config.toml
activation = "swiglu"
norm_place = "pre"
norm_eps = 1e-06
rope_base = 1000000.0
qk_norm = true
init = "orth"
optimizer = "muon_variant"
beta1 = 0.95
weight_decay = 0.055
grad_clip = 0.5
seq_len = 768
doc_mask = true
z_loss = 1e-05
Each number is 50 + 15 x the weight over the matrix's rms, rounded and kept within 0 to 99. Layers, rows and columns count from 0.

# layer 4 MLP up, 1920x576, rms 0.111, rows 507-523, columns 320-383
48 37 41 59 50 63 82 50 47 64 26 57 81 34 55 68 78 57 50 38 51 48 38 55 79 61 31 58 36 35 57 21 27 31 23 30 37 47 48 47 50 37 60 49 81 28 53 47 45 32 45 71 71 28 60 29 53 51 36 40 31 38 44 32
56 39 53 47 58 47 86 48 45 43 71 71 43 28 55 50 45 51 67 49 55 52 77 61 02 28 51 66 39 36 41 44 39 41 59 31 47 68 48 63 63 43 71 48 26 77 60 45 60 69 45 87 47 43 52 52 45 65 48 37 67 53 39 51
54 29 49 48 50 56 72 90 65 47 52 51 40 48 64 39 65 52 62 70 30 36 49 52 63 48 51 58 22 53 56 49 41 66 48 70 41 56 67 50 37 71 50 48 55 66 56 56 39 68 51 49 55 64 62 69 38 58 36 00 39 31 46 48
52 47 40 55 65 27 56 58 53 50 58 63 40 52 00 62 29 56 31 34 49 81 61 64 54 64 55 49 50 71 26 63 67 66 52 70 26 55 82 63 41 20 61 31 53 64 62 62 50 53 56 51 74 46 61 60 46 48 36 83 43 53 56 34
51 52 35 53 61 30 52 42 33 59 48 06 75 45 36 62 48 35 47 27 30 05 62 45 65 28 62 60 62 41 59 69 42 44 48 29 70 62 41 68 07 39 44 58 54 53 47 43 57 60 40 62 66 22 59 63 48 60 38 48 58 31 64 56
60 43 47 65 41 44 61 53 45 52 63 63 79 51 46 54 62 57 51 41 47 63 33 55 40 12 59 68 46 47 40 47 59 25 62 65 50 53 52 51 46 34 52 33 63 22 49 39 26 23 62 45 53 52 71 60 42 47 31 05 39 68 44 33
58 64 53 42 62 55 28 50 27 43 55 55 46 62 52 46 44 40 53 48 52 29 56 48 71 64 62 64 43 23 58 55 44 64 60 84 44 54 39 56 32 39 63 46 50 23 82 33 58 29 61 43 55 35 60 55 63 36 42 19 59 32 45 40
31 44 31 65 43 63 52 70 71 64 30 44 53 46 62 40 54 75 34 24 61 34 74 55 48 90 64 52 46 52 39 36 49 42 66 34 68 23 31 47 63 66 56 44 46 58 44 46 53 37 85 76 47 42 52 24 00 44 32 62 35 50 55 64
58 28 51 25 27 54 55 62 37 45 43 58 53 43 47 48 16 42 57 44 42 50 87 47 56 50 33 59 53 83 32 47 75 34 57 59 55 48 47 44 52 63 42 34 66 68 63 66 57 59 52 65 54 37 44 37 50 49 28 41 25 68 55 40
49 57 75 45 35 72 32 56 86 32 75 34 39 15 73 19 74 49 57 67 27 78 45 52 58 47 62 42 63 55 52 37 56 41 45 51 58 46 53 38 58 57 73 46 31 88 35 67 35 48 68 40 26 55 37 67 56 34 51 38 62 32 64 48
56 57 38 58 60 32 51 40 28 55 59 42 27 61 44 49 46 64 58 72 60 36 90 47 53 42 56 61 56 54 56 52 66 34 30 41 55 61 36 74 57 34 76 54 63 41 52 63 61 49 17 82 60 32 50 54 69 30 53 48 49 37 62 40
59 59 63 60 68 47 51 64 38 70 60 55 41 70 47 42 32 63 55 41 57 26 65 83 58 70 43 64 70 48 52 45 66 29 45 48 57 91 56 54 43 42 24 58 56 51 42 49 45 35 30 73 46 28 52 72 43 54 38 55 45 41 50 52
39 44 42 95 66 59 57 77 54 49 32 59 36 29 53 69 10 43 60 70 54 54 86 69 54 14 69 26 46 51 22 31 47 39 50 51 31 38 31 65 65 45 39 47 25 48 38 68 47 40 51 55 38 38 49 37 58 44 41 14 27 18 84 40
40 45 59 52 47 44 70 59 68 56 49 54 26 49 58 24 19 39 62 44 20 58 62 62 35 74 44 61 57 34 52 49 06 53 62 41 36 73 34 56 30 28 33 50 33 27 37 42 46 39 65 59 34 74 30 39 47 59 56 33 79 55 45 14
25 21 20 54 22 50 29 65 27 70 20 50 52 47 60 39 56 28 75 64 47 31 72 41 45 26 63 56 36 48 57 15 57 76 76 49 73 40 25 56 56 42 59 56 37 64 85 65 47 51 64 70 67 49 27 59 75 30 44 40 45 56 45 25
53 54 87 40 67 34 33 59 08 31 50 20 55 51 44 80 65 52 30 38 69 48 81 48 79 71 57 33 84 43 40 53 60 53 38 42 39 50 37 50 29 45 36 68 46 84 42 56 51 62 41 60 44 37 42 44 23 60 53 41 67 55 66 23
55 51 75 63 57 33 45 59 44 50 64 41 48 61 61 74 73 52 44 10 61 50 38 49 44 39 37 45 28 69 56 25 31 49 47 47 38 45 63 94 46 52 47 28 63 64 43 56 42 38 34 62 40 69 48 52 37 77 58 54 55 53 34 57
# layer 4 MLP down (transposed), 1920x576, rms 0.106, rows 507-523, columns 320-383
67 42 35 22 65 46 48 22 68 64 46 50 34 39 59 65 58 48 86 63 16 16 53 58 39 37 60 15 52 48 44 34 58 54 50 36 62 60 57 44 62 52 30 60 66 42 00 68 66 49 43 49 66 52 68 51 49 38 81 49 57 57 32 01
66 74 70 44 41 61 75 57 57 42 64 54 72 57 35 68 68 50 60 39 68 69 43 77 43 74 51 59 39 35 59 18 52 44 53 62 34 28 20 40 29 34 55 37 36 37 57 48 69 36 35 30 52 42 58 44 30 72 42 53 66 35 53 41
53 46 44 62 43 38 48 73 35 51 52 48 47 55 42 44 37 61 40 53 80 54 48 48 56 50 69 72 53 41 47 41 46 26 39 43 45 36 27 47 25 49 49 46 40 61 41 81 38 50 62 55 45 44 67 36 56 54 46 42 48 48 35 51
29 46 53 48 46 37 55 50 26 48 54 63 53 55 53 60 40 58 66 52 37 15 49 42 59 33 50 57 59 78 51 56 55 24 71 62 57 45 53 39 46 58 40 54 58 45 43 49 50 49 49 67 48 56 23 31 32 30 68 70 29 52 42 45
63 43 48 50 47 48 19 50 24 66 28 39 40 35 74 30 55 68 77 40 44 74 32 38 74 49 80 56 69 50 18 76 31 59 61 40 71 60 57 40 55 59 60 57 63 53 18 60 51 48 49 52 44 61 17 52 32 44 69 60 45 50 66 38
48 41 52 27 73 38 53 41 55 57 65 77 58 74 53 41 54 29 42 45 73 64 60 60 57 52 54 44 74 29 19 49 25 36 69 55 58 42 41 19 42 39 48 66 60 43 80 42 54 15 45 42 84 71 52 33 38 45 43 43 52 44 44 58
38 53 46 60 61 60 49 74 60 61 48 39 77 59 51 29 24 60 62 45 60 53 41 48 46 40 59 53 55 69 50 54 42 51 37 36 56 53 84 66 32 49 60 37 42 31 05 55 39 63 54 36 48 36 49 29 59 45 49 52 41 67 55 72
37 27 47 65 29 30 48 72 41 48 49 29 27 40 41 36 38 74 19 69 67 82 18 16 46 49 48 49 49 44 58 55 99 41 55 28 56 44 46 29 27 24 43 31 42 39 60 76 42 51 64 64 50 46 51 77 31 25 21 45 59 53 67 32
56 66 55 60 44 27 53 76 53 61 35 55 69 37 51 38 59 56 52 43 30 25 60 51 66 43 56 60 30 57 46 63 91 54 63 44 35 55 47 22 30 72 43 62 25 29 61 56 30 39 90 62 59 32 50 42 25 84 32 48 46 44 50 62
65 66 47 46 48 12 19 74 51 52 59 56 43 60 66 39 45 28 61 34 53 63 48 62 46 43 23 60 43 63 55 50 18 29 45 43 61 52 66 37 57 37 34 64 56 39 41 70 36 66 77 37 70 58 48 43 47 55 50 51 43 38 55 61
44 55 63 44 64 37 51 58 60 50 53 24 55 58 71 47 55 46 61 80 33 58 81 51 32 47 59 79 45 60 26 57 47 25 46 36 60 38 38 67 26 33 32 53 46 61 89 50 51 70 43 54 54 37 60 36 53 35 24 37 51 51 75 56
42 60 46 59 57 32 49 41 56 47 61 37 63 31 55 52 54 61 54 65 49 43 29 50 44 45 48 42 42 34 58 62 42 43 33 31 41 18 34 59 37 37 67 47 59 61 34 41 41 61 80 47 38 73 62 36 49 70 37 55 80 46 46 18
73 47 46 44 53 39 61 58 34 47 50 45 75 74 57 53 46 32 36 66 59 75 57 62 37 38 33 21 42 44 78 13 55 40 41 57 66 53 45 35 52 65 54 68 50 62 66 82 40 47 59 53 64 52 60 36 36 31 33 68 24 60 36 25
75 59 26 71 55 50 52 55 68 41 43 56 44 22 66 64 65 77 90 43 40 68 26 47 46 42 69 44 32 51 59 51 55 48 27 64 43 86 33 40 40 28 45 19 44 06 42 33 71 37 67 68 56 35 42 57 38 37 49 64 36 43 37 59
55 35 23 53 35 16 61 25 80 56 35 68 15 58 33 28 24 36 66 81 51 43 66 41 49 59 65 65 60 63 39 86 58 49 51 43 36 36 47 53 41 38 60 48 21 40 60 35 62 36 39 74 60 24 36 40 40 55 48 53 18 65 44 54
56 66 77 51 26 30 32 22 43 43 65 53 56 46 39 73 56 46 21 37 57 29 57 34 41 55 49 53 48 45 75 24 48 61 48 23 41 63 63 00 65 39 42 64 46 38 74 49 62 82 36 42 50 25 39 50 49 67 39 57 61 40 41 30
31 59 64 39 67 46 72 57 81 42 28 63 43 36 48 47 80 57 35 70 27 52 38 37 63 56 30 65 39 54 17 33 62 34 40 34 47 43 55 38 43 35 29 69 42 20 53 25 39 64 45 36 58 52 35 58 48 60 66 20 32 56 52 47
# layer 4 MLP gate, 1920x576, rms 0.104, rows 508-524, columns 320-383
45 68 43 49 07 47 46 54 48 53 34 57 24 63 60 51 53 67 45 33 26 22 57 50 35 66 68 67 66 36 44 75 40 62 30 34 15 77 39 57 47 40 62 37 42 35 50 56 55 56 38 72 35 20 58 38 50 65 59 35 55 44 49 36
48 48 68 27 49 48 45 49 53 46 48 49 54 61 33 43 42 57 35 68 25 55 59 51 48 68 54 72 53 52 31 44 43 47 67 49 65 48 58 59 42 48 80 70 30 60 70 57 41 43 45 45 63 53 62 74 42 44 51 33 58 40 58 68
46 53 57 51 37 44 54 60 34 65 42 61 52 30 69 44 74 24 61 33 38 57 55 36 40 46 34 36 44 33 45 47 55 66 41 56 44 58 59 53 47 71 45 63 76 37 61 41 68 77 64 43 58 59 61 30 24 53 61 67 41 59 50 52
19 63 79 42 36 47 53 43 58 51 34 51 47 30 76 60 66 59 41 67 48 45 57 45 76 21 10 57 31 24 52 51 32 43 81 70 54 55 23 62 66 50 76 46 42 38 39 53 49 58 13 47 49 58 39 87 64 76 56 39 72 48 31 23
27 75 29 42 41 71 32 52 41 16 18 76 39 22 79 47 16 62 41 42 44 55 38 31 65 37 64 43 52 46 47 70 40 37 57 23 46 62 49 78 49 45 55 62 72 39 56 54 36 37 53 67 47 49 63 39 33 36 52 36 29 42 55 31
32 75 74 36 59 66 69 33 28 69 42 45 56 35 30 56 41 40 29 36 59 61 54 29 68 33 61 67 18 49 47 62 52 31 52 51 46 61 51 50 53 44 58 41 31 25 62 41 64 74 45 52 51 53 45 61 56 38 43 63 56 33 52 74
33 63 41 58 65 56 36 62 27 42 42 41 41 32 51 45 72 56 43 67 60 25 44 33 41 48 34 79 34 50 43 51 30 73 53 24 70 48 40 59 51 63 43 34 30 42 36 54 36 60 55 79 54 18 56 57 90 55 70 36 59 89 54 71
41 64 73 18 56 68 54 41 44 31 39 54 39 56 57 74 62 56 34 49 18 41 53 58 41 49 19 89 45 25 41 27 31 55 31 63 80 43 71 46 44 43 79 63 70 70 50 51 55 52 33 67 55 62 69 52 38 65 55 34 63 28 65 58
50 65 61 53 75 43 34 47 49 50 63 38 45 48 50 55 65 68 34 43 02 57 44 66 50 34 63 02 62 45 48 46 69 71 34 61 48 21 34 34 44 80 85 45 52 74 38 46 39 44 62 52 36 71 27 88 75 51 44 41 63 38 57 35
68 26 71 28 57 55 54 43 41 46 58 74 94 34 44 17 35 27 45 37 67 37 35 44 24 45 46 18 53 34 59 50 63 68 61 67 25 44 00 50 24 50 42 62 34 65 32 32 53 24 60 50 53 51 34 46 15 42 60 70 36 36 59 20
42 26 66 63 61 61 35 52 56 37 37 41 60 54 36 49 54 61 52 76 74 27 68 45 44 45 55 47 55 74 28 74 48 41 59 58 45 34 61 59 65 26 66 48 39 51 62 58 61 69 43 76 41 46 46 50 44 54 59 55 32 40 66 55
78 42 56 46 53 55 67 65 49 27 41 48 46 32 66 42 42 33 38 59 43 57 55 58 19 33 64 50 62 46 50 26 29 62 49 76 48 44 52 39 32 42 57 90 38 47 47 55 33 23 34 49 51 44 36 65 56 24 26 72 42 45 56 10
62 48 58 56 70 57 24 29 65 62 37 51 52 52 49 57 48 54 57 61 43 32 32 42 64 43 30 56 28 68 31 44 48 47 72 86 23 27 48 51 46 55 76 31 37 58 64 60 60 55 46 63 41 75 52 72 59 49 37 37 35 49 24 58
52 60 32 48 48 55 61 77 35 40 59 41 57 30 47 51 62 52 39 68 42 83 29 40 43 34 69 71 58 61 54 70 56 71 57 46 22 53 55 39 68 24 34 49 53 53 45 38 37 48 55 56 46 74 50 26 41 24 34 75 44 47 28 26
44 65 67 18 36 73 43 34 32 19 30 26 32 34 79 57 59 63 37 41 57 47 17 61 70 51 18 59 56 40 49 28 41 40 38 83 56 54 64 68 56 35 43 49 62 47 52 53 47 48 52 63 22 41 43 35 70 53 26 50 52 42 42 22
70 71 25 33 68 48 28 58 27 75 34 59 47 58 30 82 57 38 49 59 82 60 41 20 50 69 58 78 36 31 60 76 68 66 50 85 47 44 61 47 31 76 54 22 17 72 54 48 52 56 23 50 64 42 45 53 46 50 36 53 45 41 53 45
48 46 45 47 46 38 65 41 53 51 19 37 42 32 48 59 61 50 35 43 87 58 56 34 50 58 37 60 49 70 11 53 52 53 14 72 34 58 41 23 38 33 36 39 26 29 18 39 45 13 35 32 22 50 50 41 50 53 22 67 68 47 57 52